Each number is 128 + 32 x the weight over its row's rms, rounded and kept within 0 to 255. Layers, rows and columns count from 0. Numbers have three digits each. The size before them is the row's rms in percent of the matrix's.

# layer 5 MLP up, 256x96, rms 0.117, rows 101-245, columns 0-95
101:128132123151172118149073177135109150165120079103130155143140165147191110143141116136066130130094152123067142077130145101067177112104146188155077136176084129129139126140089143168120165116143136117119107071154124197100097093110166045113108074139138081124135116179072084136153113106098132078
092:050120178091024120091108090129152111175050161121107142130128111118133101093103113081186152148124105142089165105147145074123143124126120159102083149075146117169152148143093158128167129119148085123155112150184118138109125121117142095157139108069151127155194198144124146091125132105130072089
091:149137201132180125090138110140146141122102155160137165135100155128142024135152133163147116149131079102114135072160135098091082115123130144179153120162187113182133092172137083135123110198073127080098152139134174146040149140097165144144125087174172169124150129144103133116137097151175115149
122:133109112119131144099134213117183157178153094136086101164093121176117086200087119041175104159118127108166113133127116164177139135096106191076141108089137146075169105124113153166134129160151164159129148136176157097117085156125145147104095144148139044148114097143111124118114180148118082127
089:075181156163107180112084108104168124077166116152127161110166087099094150131141136110105151167081144060164184157084135138129135084135084168130192130101110138103091084125173114077149114106096095062122099134158088124141165149134146127126113134082140155143120160069194165117176110132139128187
113:176162110112146155095166209148083187149132083140085123141133135165178061173149161149118122154089108113086170094071142139133137072152129172186164091150134081121140169089128153128155161118113174132125141123113117133157065157119116038085114132121113134099103084132118091092098136096155093136
099:164160173193085128093166107149121100098117053096188153123180120111031150089166121164074153106121156092172136149167175117109092111165073097144172122110105091169100134129086125169146138126163150134126113136175154093118178119137103159098099055152138115099136124126125104102145140144121171155
117:144095106088170099132102129059097108111118088093128153108179119123142115112131093133117101176103100169093200083073118105164148102197102060117111088153135188092090098104154085130093124174112142159132145095139162150150132165143086109115176144108088138114166075128154126104182165070153160101
102:117117161099111130103114137164131098102192123136157170142106160083125100068148145116131138120100174120107156142116165123205155114132126155143170081113096109133084123158110150110125099025123154158178104146121142149067136117099097103116131203159136161139173160157123096179113109188057184091
092:135154097120107139124112160047176153104108094060133131140112125127163135161112159105099162130197101134125082094077114119140162109139100096130220138098091136111162129167080156159159179140136159140133083118149173080165114091188155089108148126173139110140149083156136175159085166142095168174
099:154132099103163121185142115100152157114193160164144075164170101092106166175105066126114053098146129128114035131137162204110105149169184130080145111178145101141113110143115091129125120114129124098118080148139132101109142104124142112120077124141163145162142114135112117150085071186191091150
099:102154099145137133167156141117141205166142092099070155159155125126077152181115147122199192177086142101079104151133160167121089125157139108098128116170125133102125096147090073126129111104155134097143104132105138183226131174137137189164120133153119144076162119097122148103114185116132150073
103:122139173067116142123181141140158169111152139111090157144122129196123094176099030145128111148140154159097103135107093071137140148064122123154168126223214145148126097134133171137154146109088131142127162137131102117099116107140104123117124138130125080076113077132131155124094198124062118110
102:117143111117130159131119132099100097087160140164134120087136188124123149122134127135070133094140049145172161197120159185117189129190132126149189161143081131123092143088156045090134073107138163142151145129139152182194156134122127143132125126104195130074091115145134103148141175074124128091
105:133148114142112123143206187109128173078152136059127135144098079187099125147125126185129135167117123125143166129090156129153129079162102141071129098153118149089121159130071161146130181107171105075124191153087122100126090135174177105122062080132158111189161167141111129095108157082097125144
102:114093141120106178140120157134112138105124114071091112116148137182101129125058099169105139128130117186119171070145117101155088137120167069061109150177111136197188155139140130139157094152132134119061079120130159177065147174165090167128112145131189164113119155122131130135107141201091167108
094:209120099090167134151125141108148152097139109171093109102147162107179076122088075138184120166101091124134137087139106089136086076173132198099095085091156144138149153174131098163149124146094117167144176169126158117122123193112131117134107199153122138110166107170138182096074175107130117099
089:115168145146099072123059189087113137117168073116164142137130151084097123150133130150188167134122158120161164145179125109140140109112176157117110108144102104136123152170104127171078176167184138164135102111101074050179119126105104107099116148106098127194153140160087156160102162160089192154
093:095143158135156088130069126121114137151134140139154131041136078115155157098106141146134103122126142155146091145171138097101130125095060100182155197113175136112077073064133017115186106155112072093122140126141146132152145085097153168142109153101148116143106116146141112096120187174137098127
126:092083072117094095108110134113135133136147118157059132176142145162126151134110050118156165091089090073145138142135161135147191135121142129128120147216162121178155110142168109157121127163192139122096094069129142148110149103136191146175185127157131096112129093201098123110097109125189119088
107:181175106129140134148120121133106086137160096099115093132131126158128094188121064132040163163126177135091128109118114110155113109109160133209106077124088073158166127182156087111098075118101151146135161160092127146172162120103136078102095134131142120136078128088115188106214156151131159112
095:141145111130126142145110126157110115029145111148103047038107124158106154113138091133100144170199159138144136159057122148124102067123141142104113111139104112152130132121163119129158111063073128091126134095086152129093144074168164071134129174095155190102154069113162130112133090150138132143
100:137178150134183134176093139104096112137152101101092150114133147125122165134092182107144094084171169141188167183098105103153149089180127155120088134163109120125140151112065079123153067142138133143127136080136106163101084137136177086110132166083168109119117138183128244131087147116162137127
102:158147120182124153122130100111141141136095117168113172139085129153104157166155162127130117172074040110175139133142086144090153111133171067085118160100122083069198134141153092088143133107053124151139101093115146147105194103110134179102143125084104171142148071112140126193111182116149144118
100:139095115149112102070131120099145127163102133107156147140138125098128130147078124070100096099057117196114147080123183142084108095099171123181147133159141152147128101149164085203157113138144103135138094137132096123090114094149154152089169160154100137150153162228083113141095183116093107197
091:169147165102082123116125160145135166129119120126153100130156140145156184105217104108147110175173130165135136169118174070132088078117145118089132197129129160109115140155085140132152197158138130092100157107112145121190078078077121182104111093112077145146137105105099112141123186161169197153
096:123081161143194132098104146085164141066220120110129108166136134060193160160104137101162096199178128102182128117111146098093160072117056101138161130148153156106185124124196147107130123124099093154114122114116141159141106113168090134091132138088124138166136116149136128133124148087180113159
093:128108106098169163192109114160139161122179136117121133103105156118120126122125145131076113169127129118104183084114082147101108135125162102157144142128109069184145185177129131119100110162081130122156123100082140091112077121100083200143226088105175156182173087123178134122100166174146089123
096:131159032119132168118128102141151187175143137126163173139146126130136104094084166107134120146104201097153147151143150108174195142163109156157152120086101127146103166131177121080155157090134110115158080130112104132119126055107174126124102144139168114144153157125119114169063074076205094151
094:105134165089139078084118149103164157098104077141087114119148078160121087116105123178144142078162137144181106127091196114135126147103160120151180123146121128160140140145071183082132140091105175164129130093114098162105135123174197123159054108105061112125160131100154135126138106212139082095
096:130195201119126163085094065143180129141130077135166128159100166127073061103133119120037167133107141133148057155091140146144143099149131182095165127099098104133161097086098149080157138090144179103120145130139116107123161123099158144108116144120202116117136135099146109141133068165170153114
113:122117117078131141069070077128141170093123127073091104093144092131129135094103138158095169075105087180145163196139161119140162121136151140130074133095121129083143169185072113146102137145167142127159011162148128102082108081124088101097113163147134131148182154150123104130123111114132173134
090:115157146080152213142080124129111058092144178119085147050134099115143119150151137102194102147136088153129139126113148110134134106152104110107222155142104144144169134122150117163137136176085189153129106145101130127124136126155120183196095144109175112143107070137165150118120055094089108102
095:157186193105154100150155154124148077132107127109115135156149165073060078143149111095092131088096106080104147140134151161108119143131205165123128155126134116113125192155134148120120147117177138100031100129151149052076116130121158077075106108163124153130166151109122146138166171115168177112
100:159092132051152082135123207056147098174175119103136098097136169116089128153044134123117093114120152133128136126149156111108122195087094164149141129163072133155161189105102175150131161131175101163095129129139124092182128145113080136117072116092180149154103131090111166109117138097169137119
104:174122081164114132125134117177172110151095119103152180177133105153179116115110087097139134114092137105127158115094144079133175117183070125088093142138122121121148157136166137157166112108077095127122129148185080109107170075143146065197151115062124176168050077103129119163129143123157078149
109:130150087144145149173146151140114145107119155082075118081132110117163073101148104184136126078097078183126086183087115117138124135183155142110132099149140140103189171191129108118099181136140114128075086086110140165116113078103167162116139157098109137113163132155095144034173181148111085152
100:111093134100188144170180133117158097120094121161144122163148155185107116108081101103102122116110145131101175128142127119140137093147109181108126098166073077118090163178113142170134102055180111142066144098106154156082200154100124092129135114084191190078175139159132125127127130174142073134
103:118124111116090097084067167204081098167130167136126141148133082099105144087149096125146181146090138113105123127098094074123149176166116170158165122109061082133113141174105224124131110079093135197143159110172126131138144141141121146144084120132170175091194102141128152091135154127146094130
091:164118114067129158164120130121128167173124140081123130146154137124181165175058045137170173164141102116112118146110159182144143115085091070084149139183118124132128124116112110083168155145121193132130101083108079155165150121127177073119099163144175137160156084161041119129154124140110123135
105:134164119149088147107093147120154119085147119097190134094108099150120109078119159100113167121052112166116111078120159049090150135130100211159127097186133130163124105152120164128095127113116152144137154157104127148124079145190179126092111111130136067060192120184112149118110170074162120113
115:168188154097128136121087103145133103082098136120139173159102120102064125181121147127080064148142168121132130078087187096183153119111138116127119135113107075156114127089164167099146121178097117154167169060160167078117182120119083124139056131070148124143163138087091097148099138161156123093
096:121152105137153155093118127139128136078166088162056169137101151130050141149136082159169129192124160126136114196126180143155082122116138101110076129138105104105092130122142104127073105089102170151170122113075159103119105089102142089134136179126170155146143162095174124115082091143207086184
115:153108139096118127143100087123127158153149182067096188086134078116129141093103081090106156168122111131109097181163132161105189095104162147102112123096100072159131094150051139098185077119138140129120075117121146174166092142114193156058091128179094123127150100112104129160144156155086140153
103:102169167156151082138103180093152082188142122123119181078105136140058193128144151094121176116174114130102104123096166112074117105074063098133073146117178100163081131113104077124101139138122161138133108150138172102116199128194098124106165149123078128113134100125092151078134134163138105139
093:120131150127119154176143142053141173146136098167175184145107135174112126229133138087076131139135100110130158209151111185106107114172120125122127107097166084170168129151106128158110088136138100188076105146114123172068122146122061056099121126131107145117094100142135129124105089106097161143
092:115115173099129143161107078146102110170140169101101125112113162136110098114124081151175119095053140149072104131186113146085121149128158134130179138119150135109143146143158047128153109060131128163118135079154167144130180105122077179101140105110108063057133139171090098143161160168112200104
111:110134155145119145116116166130109047153161232091112085142148088093134107157155134161136098141111120171126155172108146078169123127141120116075143122119027138124100130136163121063114111146062131101111112134107171055151156140100096187191108148092131138149147127099158167127163160142135153138
093:130128092089161064183135166137091108087074109086156138125159133150072078141118099121145138136068087132106133092095164125084155043180089163086150092122122109146129173115133134189101063125132157110129161151131110143054129126141151122120154157177147135127118185107144128138148124141160054083
092:129115150129150172147183184141112097112132120093124113044117141129118111119082127101154135154197049131155116129186169149142158083155104141153137159087177096155158167112163124090159118060117096107094157145132184148090143106104147165051114119104143099104182118141154123112196120145097077135
108:172148136082162094061125177075134139160128128087061067095079079186125109157137059140154140181084110153139075134113122122102208149137100104156102177155109115102160123154130171125133144105169077137129125145125063088120082114158142128113143148131081125120107155171119116101157092134083158124
101:099183079154146106144132143062162115050116143170071142118152131105108140138092099156085075138091165120181110105151112153146099104074104153181096197171067133096179110150123126169093150110128144131150158132183112137157138160092121071137145099102093172128125153176098153100176116106138172115
104:094130088147178103145153137119188143117147103154124095105187111130143089081135149203127118142083104148141169088104098073105106113100113124156142129114133151177121138136150100173135126128181106146094129195102188202140129162131068158109161114078159130072154119161132136163099205143110140059
095:075126131123143189141149078132116140165131139156092103131124178155108013191110122138140129084117133122061083129129202100117155070106166154106113099102070101162077076176136109184114129147104126150129163125129114159160121119132087161183147088116131146122106084148108113163104138157149157166
095:096098183102153087163139140122087151116158127109088145125121174163124114170106103078128121100149163099087146091140078160094089145119057169086185141148093128132152203157137184160100124132134147096135129127211065180118172142095122106172132201151136127138106102142174123092131104128109149078
100:141128147114102124149136124153108118125113170066158120184179085067154126157139186133090117063142087148135135109144095133179078075160124112156122126080089099093109113135146118118093125140117122167069093083086159185160169080126104158182152096138200126141115070118179150168126156068124136134
105:149090168097130075156109127123149159136189103132167097128084143185138140146119084089153142158092104137181113135140099055102092110095112106110141101156106125114167090095134150158153170163152124145211185152169141155090083164106104121189122128164085084077092115133158109115095087109164142065
101:131097100114128140152100158124142155167122132119160196116189127156088138135165186151112115125106110150033134132128109141088100129158130170111099117142134048105101140156139071151118064071129124091087070193107158113131135093102164149070114154082084128112170111164147095158141105191136145097
090:143091121105127103138105151175076116121132183111106132141115090117191098129134102131088148108166103188136171127091170132148163092098115120149086160135093144151095073138101099086159156121096074106134130144161133156131086145087130127119072157213208147137122196181125104117160151140201156169
105:179127101177145142173105171148150090105123146098126107170152117093070170174133120089109170195095164119147079194074067086147110116144112152116123081099162123083129129132166133166155139087132109148078109073137130120142096144114181083142166199095106157108089103131051135117139118108133130111
109:114095129130149156079143158096110156167134159209140110151109120117147141168113095129147113130121116168108101155138217110094139098123158114147096191147127109107126165135134101102155070148179075117046142156098137174087164151156151157058168122187135138083152150181118076142148152160152078147
099:070147086122123036093145155158111100115147190115123119135155163096113140101079091106152118126134132109190096132183148123096152109126149112153036081082109133175144137079110107120133167108114198139136162181186122111090105065106132084120095119091152122148134148094165130099136129135072165116
093:164151188172069120156160188139155090060118154100143104141129103094132101119165126195091102033138134098184117157136148120099106138132074093137160082142149159144103158070134065147149123109142147153124116101133083121063170122104127118096133124113146099083182135131125170178138121161177134106
103:129145134063064148192186110125121112125129145150173104130140080144066074086146137140145121154145085129108159109113151195103108116055141125154156146138118087140154091151132119116087196147119078114127147104155129101160122169138119179117168050132126084142093078105101107114129148181173112192
092:116096151144126170145122101133115144096157158083048159135139071223127144141121075108138141101161066129126114091147158127161169146138105118096108146076091117156116132096102135033162100092143175139119118170199165157165100128156155148107154128167185142145124088117146154132149122121175184110
095:106109135144122135123145171128142144113197190156187098137127081141130127165125189172144117058098082135164122129154086129203089090155138114104178175097091106158123177129160119128098175123119135212126125038123119120132084167125085095111143122131095086162112151120163125104155112175121141095
097:097084103169132179107125158121165225154131130107101128149180113162133102145174143111060181146150055141137154124167137137109164079127177104115091140084121094107154173090141107152082141180126142157121093147169108140062114120129118093134060084085137155129111142129172114076149147081135099117
101:114171083157158090106150094138092150152149101112115102164128104154106100176109060136066113139134179094099131097137102141114106106074170112082114163125101059162180125087196152173101132106161199154181134117138119165080135061172157105095116112120118145151109128121164174080169148156138111142
092:129100138152077092116108170105135146132113132181097153178155059160176110131141152158117122132086110162088139137152091111099130108174144128131139185019095138137139179190072080147164111140085130082095106170146094093150127140077100146163190151147159120083133132140163149120118100175158147143
100:124121059145121178228155137113132114187143135158144155100147128172144184133144143136189116128187094149142158102113091131098102086158081088092098164146112100178122157113139155138129066084162164115125083115147156123134163146082157116152122149155122083129133090089059124099129130082200126094
094:089073105118179145146102112142127091089163070075098044119151119118086149119162158183138092118111105118158175097100064074123150118114084109113086134092160100137112164128175104123142129154107179155126126089172181138114183069113099200139159165068134103140132132128107181128140100145131111140
090:101138096137165164142179180175133122128152133109120125139171083126136105171196112153150136115133091092147127157078108115115110167088136090056100146076176118171166112110113124038104123191123137131122060116099152117116117117140088133121138119155115140083182109149093108072186195117129135069
101:159163183171134096126106155175140099084127136117088137070133071096109146121098149200098113138102107126144154172140104110124089180143174110104159144147040133142136100090114139179147129136136104130094185122135138112193131137082117167182110143139156131184102031130093107134132070103123092128
113:196162114150060114046106137109099101094131141149134132141121119079104183121190075144130147170152150116105096115080212104123139126157110121096178134143150091195077111139141122133087085082178131078110107115093116100121160128114197131101103144157045133147144120142113116114119136135140107089
087:112121088113143106047125094051085164149083135113135109124179142177113123144156162175114112142112110065140075126100168115114117113105103057122122153115080113134115145078108138126118105099153166152108146160165115110078167160150149121133125126096201101099146169176071170150070159188153105158
109:134161103135162130121135104082101117148113122095114110095099111175147103216122122090054118063087136104167101151207159124119176077127057085107090123094120089114147105125146129102139120080057114103130090163186155144109146110132133133086125171141154150121172137140118157187105170124175090123
092:093120172092161144076152149165108100090172140155153050159158131188136140122078144147117111123165115158135104147081107084159145126183158098069163131130126066162125124163075179146201146067082136109108111141073090120145129095106139110091140096173170105114199132147143153124125157155149113135
087:182154136133199110093106147130153137105216106123069099087111129091167128095174130111155135118193142111130145136107168116120132164099172216127114136097165118088161137131124136088183164144087127172147044102183146119113135106116117163176073113059125161129121140139105142160122128098158153143
095:147167093092102115189170107147114129097148104148150117076093090176094185171120131132109112153130139122134116096103166191166122111167157132065166112106146146118162114108179169110125126101116158119109127115108170165145115092147166055082121120138085130114148107197080142047105093142109047161
097:123081086122125148117135106129196102085149122124144142079193120143090102179133110154106162126142193070105099174097128098089168109094096124083162113134143158120098140197157103130157131169200134095121106095134132096116140178134121098121084101161164140077172129222083148119131082115158139112
094:116121133082147119074161095199090132138117102105123101116150137145100132139105102140158189143087147149156141137110138148111142147127116121182125149190091152182132188154123135121084075106153153127141063178144132122148134121063150103192116206122099137061093113144088116156131145083217110167
096:197154177191154124165153124041162161138142139123084132137096137138131106119160121126093164065121110147147099139112119142198135131162135105125157105150130115169147119150135056114120111130118141115122097108165079149129136066148115122151184099084137081161170137097068132130188103083167141042
109:132152129163109089100111206121139154109167120169095087135044142121152146113110077032160160140123145140156146107079137112140124170114086125121102131137146098163145071141101133196141127122143127134165072211147100122103086161134110130109164149110160144119123133164093110040165119099105176129
095:146176125178105076147099180165180119137074151087136179142188171132092149171145161175124123142148176158110102100148159095176140152143181140120171119147181041089170053164141105169080133158133099160105121109117116077164125135157173126126129090112117083109135121126158119095107136119149097137
105:185063104096107118094131169141160140206177104130182109118130147165107112122137114142157111131155134154168141149117100143163118155161091096103119114140179143110103187097141126151112126095129073122081182170167143148089157164139149113134190241086097157075146142120099158129141142079122086124
099:104114129125141161103093171156070134147132166148099116156217126141109141164116108108135152164110184135158168048088136126096158049063152108184104185100124106160126103093118115111118106095135183124163123072124097156138138151211154133135143091146173091116141130122140073122183138122149144113
091:168103103157136120125096104152106113136135127095109111131078170162103130137177162142099119159073083173141143118169094135138173107141147163177116054153088060160107139110107091130097080094157136101142162127115111129138118172062163168191104097142145051102096135116086143124134172202179116093
101:145116173148128156099111153107092145148148117108124150123154122149109134142156151143076143148071151110107131161051106024170152130114103163153162162104127141064146140135201114145089096084146121161134128044141159166146056128138122114127120183129123101141073107074113147128143126059172113164
094:120115208079156060087121135139139049139159164126031085140144120140122163153171162115090156081112130125154107171135116112127115120109153081138098171132125130083185113093179121120159127129161131106098122061113094092168144157092117092163138173114080123157089161150137105125123097102179096106
091:133189202066145158139089109121101121106124125126132108105146136112125138134225130080085171102153135184095153078204121142184124065095151152150056096181141113165103131104136145121146133105155124142160115150115131162124130180087187161157093082132109124167118126147119124084163124166144124092
091:170135162114119124096124091098114121122103090078183190123128142110147136125195123129100052190080123132128102158126110091144177139143117108111145166119153123121105098130121085132145161123199155094181179106162108152070173077065094144148166130159127144135063109146122139128068208125148114116
102:145109199180118136109133097049147138134218092136102150124186183180142176112159117129079107134134132106149084115089098180141152085113148142126129146143123124173122081139146094138133144065166085105147138116168147152079097144154113134091168110135124104137158060162118186116133117132195132080
114:111136081175114098168119167115114112145146095109174104113062093174110049115137133151116089163101120174151113100081096113103160093127143168099116090152163098092140126140120081089150150175104080126137138101133127177091121116112129175154137130111151078101121113101122112250112140175186158089
087:139179148129133140145135129137125134107143150143090129113030104122067064081126143082087119101159124128122190181136131132139196107082115152114127070107122178131147173149155115125059133132139130125163156090138142130093141122121135164079113167157101081078132155121169085203100167111106120203
097:163109028153116106109078121126123145099160154048115099100126117071157125152081131140119096146116143158125169157124147108088166089123113168114171106158185144121192123125156128086111112130120117127076100088083127096164093134181131122097132124176112148130101073119193085100151168125208116111
095:102148135126135177117147132170098144162142152072108119097131113142144089119118118115128095142150123204109162069135141119101142103233160040098164118141146128138146128104067195147175133121079118100074164183076143124085109101115198054130131159163128128112107148174135127131119121129124107116
104:155162086123118173192101142084139113142159134132123157093102083146114160127140160144117099081082136145124117106165118093143106120125118109138093210105097131139084111165081127148131124058084145156173191159152134098150109094081139163083084164067084125154089097165137167162142175121172069080
118:186137130113101111183094121185166114142144156163185177146205067124120157117176158112130123132135139142126200096077129115088071101146171101153086077151157132127119119106162136137176114142108129104061119146152076149114104164093116079173098108105112128114119068085130116138158067135161164109
094:159162138146079118108176120166109122091177137099098122209200103055102114080151096147086148141129099118135164120061090148139131125113183139136145123157155088127087062143179132135134140173105106127122141126081143141107111084129178177172083150070133175181130146148149113103134126132137195134
114:104131125177112114135068097166166145107124183166096109136068080186170135143112109084100156180087100131117158119112150128113143138094125150186085128113116080124155120082188186164165083118146139119082066103159138129131158150062144090157100145143167147143157098106141084154111078188116161157
094:098152124089149117126141124078138106092125119131151152110152108113131116086126115103133163159121143119103092113125151123106134137135188085208180164088125100101155183144160122112125154191158136177100049089141111169175139064109080150131152194123155154123153089116176039106162156073162114152
096:146084103199105166117121112069172162139138099122167076182125114100116121097094148153135128171103155090119137128149152167130084132115119118072091173162081082133061123162125088155032144114101097093163108123091134139166117127163120137095122117142154061139157155174116076177101161090110139161
111:135136107103106141155188191136129113134077095126135062113155155109086130139142143114090100146167164161153121107138126114139115131147161152101187114167089083117114091116097164130107129076125185065094108253137128112106175173099122159056113141092139140096134187129108127142125113119191128109
096:138119126093235147109104131144190104152133178148115135119159125180162144127128202142116127110096114144094147151155144086194124145169120187141087106110199123121135161098160159094187126084102063127152122070085095114136098118176139154119142149090181139142130145177124102125178090136104135113
097:138120125139113132135103146158170094122103106077120165101106134173111175136146092077086134141134175131182155100121132091219095103167144110056077119135146148067080145168138128081186120131101094082094130176138205136186141126102139120149163140161114094085157131121125062153127115139174160119
094:126196069126195187143167044163101149084171154210142179120151165084137093155097121113125154110097100142133165114133125143172181093127094100182123122120096108133141119132107103110164096123081119162109178125100143104101179109155140158154088161095145106077131119124075119169121161159104132141
098:094061097115095150155157160201134107074150140120136076128108134124115186147148130189126156138101141110184152152199132143131164082103073124171105111142090140116099101172180112121056136066073118164153155112161116076083153134122113118178108108142100168128149120139144155105138143164187091113
099:119200164140179147144103103124166113053146144067169200117119147095077115106165097120168140172104114119169116147125173116146150111165102144183156117159127193156141119174179122133144147127128156133129079114132091117096138084095114110118131137085119180133114068097198204097153115104099144124
084:152172128131111188133097124118089071108142105115030195159123146138110123172131153140170115116073070172159137141087168135120145128109133115110139136083100144120139098127058085144165134117086087060127085109101105069153157100155137118148164155147173127107090150147155124128158158071072141077
097:129155087118142136121130143108131128156088085082123115083162132143095142161092169081030108116134067126060089159155182103158097113102107150078179143095165054167176126115176138138131101142136155146138186157148151152094106122168136145165131114080112172093069138093136117106130149144077138157
094:130143129117101126077055100080154079155105169127170108144128155133152158161100152132075184127132135161121084056126163094110172157137095095076056153115136122130153085185093164163155128117095165120149095158161134174099121144192162114127157139076151154124133184118084109113145168100147070121
097:101142143122096115149126153121163114148136143114158160057147152139161130139150159150051125144135073123097143135147124090139187101106180120117058123192147141075150148128193094155050079126123146098089180122163159164073136144131094133122106062123127124149089108201112169146160101123141110076
097:131177087127173165140128158092148158152179106160097128174159079148128132125068157104068116083094105128091176094122052091083130081141164121114132098153135145132157054111112144141078134130110124112163090115119129089125150134100151130119103138103154131087084140037139101173107171168203121125
112:149151157103135078109074128123170075130122131151115158064171138160093111098163106188162142117061096118142131121109167149126116161136108155110076189190165131119118129077111138131090121107137073102111167114199100099133101143144114145094101156147152124073092104205092072150116098152091174094
103:142156062167156099143102052068169128138116083147128100072167170126129137164150107200113122149076140179123172148147126114169151149121161116125112152142145116126129152153130192111104121123112067143076090145102133160107088099147138116145163153150095078113139153221113130190097184118164107121
091:119105084069077171187124159147119134118155197113148152139098121051171126052121149113126088149088160142142131096117155143146152132150167161182148104144133110118163148153191078102150143151129151077148145123140121097085130110116154166112190118158131130081069109103165075079108129107132056101
097:093101169118165135105093149112141154133148117092157036123123122101141090149054114063162122094154102120192085121192110156184145119109149119145093132041128127133140133112094093100109150176100173141099074108134157173089175136177122147119147188089148126125140116126092113180106165150141138097
092:090131102107126104144189114098145107109127094194137161109114115078115190158112054131100160163109144184124159175167110151125150101178139111101124127114206170126155098098090127089141172179119108114144114105202185133143098089089119083063123160138138138090148105152084130086142129117170084137
105:097075117094155137096113108143111104144186120114095079180142062068153103143165140111105143128115143114085122077135134147095093118169163083141124193118087080136089212112144102117130119192135072123152109104182089165188133118152147125123141080116110121122136072095117152161130125123064148075
100:157178125140150086131159108176132122138172164139112113164130077165164065115134115121100129179104101119130150139131096147124138119198127197162102095158149076101167095121132209076104143188114109137097067092134124154159104158106133131158108137122153114069120099028132121152174110084102128141
105:143142067087155092111125129053143092095118125095109136156131148157050149153151064096121100159116136092186107123170068126069107096141110163177160102172074124114090081149089133056175080115136135141121133126133190149100118151148097142132165156153096124150130157102127137111200093115111122098
101:142137067071101147085146079155099154128144068116079133083147101108127127166074153107129152141133105172117183118104197120074157143138095113135137122121098079053165181150177130149099113075138144159130122086119190108136161130101084117140158109127166161108134198123114209106151145112157114113
085:127173120155165165169090131051108088071121140144140094132140176086102130135107157151110151172053155116079161089070165138111164095204120066112105098173106141136167164185081097141105121135109134138136132170180167099117109159132120072128123134126160134101090105151112114143128169112089167172
102:141108130103155093211133165114171153123128128096124164132184116096094127113150138120142063121121155141105131120094104144116141137158173117139117106192118141138117101088086060148100105096184132133112109189144148144128176163082131163106133117144181040027144175107128112089161106096174145148
105:175096139132104186115121144099126179099102063122108183114125112123083098133113159067107195127070100172131098136091195134193195150115116151164168163099092112144104119126174130153097076133139106163108152129103147099183159114134129126073098120088170121100083078171125093101085131143138127111
114:171098115061124125166089149086130107135165139107155172117197120161125121185089075170110129153103134120156128116151160094142089129144120130147147167150062193165130103120145163177150051117134131110142140119146175162160149143141137052049145146147129144095121102098111181058125097100143098097
097:126100124078131092137168156142182071203151173118164114108105154096119163125114158060098091174128162082089136127165122101170117136120141092164074106116089136120108100120102166184057152104189145159104033089135117098167141145104161102177142162141115125123121140114090154140103120130090093130
100:191150168113098075175158126081182137175097141141067102088128206140081151187130141107157148139151084103187124066089150143139124134158077141090131102111146127179111108144134107130127095128193159111138086164077128180103089141121165087122128081122134151110104131175111156140143100063133140128
094:072125177087142160143153160145130116160168134167102146133177109091087102084192084107115179135105142136190081126093162142107190122163118048114149143097075136130080162103163101147186097109127069150139132132088113147113162146121129182124142126144151118140187094154178157115139129132075184110
103:126120097158131139145133126116225053119148152142122075196153093130117119156092125157118149078132141128080116180151128093180103119159158160136127142139092146138128122126098173103062171111052133148106143133097168142148203102094165128188181128196120149148085092134127080119146155119120130158
102:121073150155105091129119160111192101115148116144157142167113114121135114134134068114118127132133078053176160117103117129165165140113092081167126182119115195171080073145102126173152101134127166167037131139150157151150142141094172159121084127092078106123218118173124122131151138116118104085
095:127145158132115140165148194126159107125098149126180100120152154168100158161077188154098115124127135122116106152141160085152122091083098133040087072141144141108141107140051192155171092151169079124099118156151139132119116167099112099090108192142087134099119115140078136183162141101088122193
114:133098115152149148192096115123117162188162133137129119118065119129105099095129162158118089141150193130132119154099139168165072122099136133042072095117091064129159153180220142102084141141139188149133110071113087163156152139133201144137145138115128107138093179120098133114162128148144131093
098:152132131138090122109156173161054114089126108135131121124124074101060146129111074139132128129129084137075073098146145111120103134110111152094163117208115095131140179111112114127077120069150196097101157153122127148125159120079145129155101170101123112097131134108078162090113163120178225194
101:063148119106062147110105161150137076141156166140160148121169046153114100062192145081095098146157164138141125138160125177131114143139121108089140114108093135132076158137135174102141176110104140135090090126167122149132143102130040106116107116101075123099060103123158130074150173145109163178
095:151134148143148136113160142100118098151155080132117133156072121125145138144100040167096106177141121162125073121138163121121103094065153076156129040120045141097096163162154170144135100160081152136086175111103126170127142084115119152067171125133150149141165111119132150074150095136095103070
088:168106148112142067084109086127086196128102111145167083111130074127081105105150086186086127137098110127127088161117117126172116051114127161140077128095154102132160139101168164133105156175122152168123146144173103130074112108100191116086126122094161136084166086096102077168129111171132164182
101:154072104084118099123158138138098114124191168107098189076103137128166109158134169166154184156151104111117136157117157152064154147098115082160152117179158104128129107140073117137135151090151155168108095064178143154137115206144161115114131093162088119137128104132166143048104181084116086153
096:157059119110115089132085062153157144112109102158196183097099114143102170127125175097096149106052108079123125119125150105152092107189139122091116123112092129143124178214116130114123068157138155118118118094091163086106199182151121149157087072112140111106127090140100106141097098138136112161
101:151132062126105147123124109158173150123150159143079177165165122179166129062141143171103119172150136089146136121081139060162141104141134165094116127116082128125169155135163120065072095085118120071129186180112074155141136097086118144200143120136094170131088120144090079130100149105094147092
097:109145160112113128062130189137142131127190118098118047164180128114167148089162134108125155128101166074141183095107061188190071115171092093101055105130153096144124112118122134105123152115062145162109086070076142122121119134099157111131126129116118126166148087139136105128128163160083090135
098:140071093166188151148125164150162183102178135144108101127085054120105093104125105135124077125156129083116115091066121089136085161144191160095115174142121156172150130143138096182114123095102184164142164088146102140141110077088096132152163131101132114175096146142169098140181076125142092176
102:083113199160139071167050088162147102142170156127128157126143077104100133107161091143145072101124138127169154163174159125109157132116090142175129083169104163132153127115122125139086099175093085082070130115183160105122090102094142191159086182120142114141138089129124129082154151149096151181
097:132111126070213109112069163071137139127081144108153100100111126142068105175091142172114153150086138115134160151146121179131170093140114116143124125109155172166150142129152111167151200115090140132170107108114130111139210139161122095108138135083121121061146104130159080066143123205142074128
107:155145138132101134042127138148137082145170148077154163151162051135137102152170169157129155088110181129155132137165095120122080137048110146130134118130146065131110035102080084150059169137134117132124106114130135127144106133138139129099147101085107146124182140118175048146152123109164111161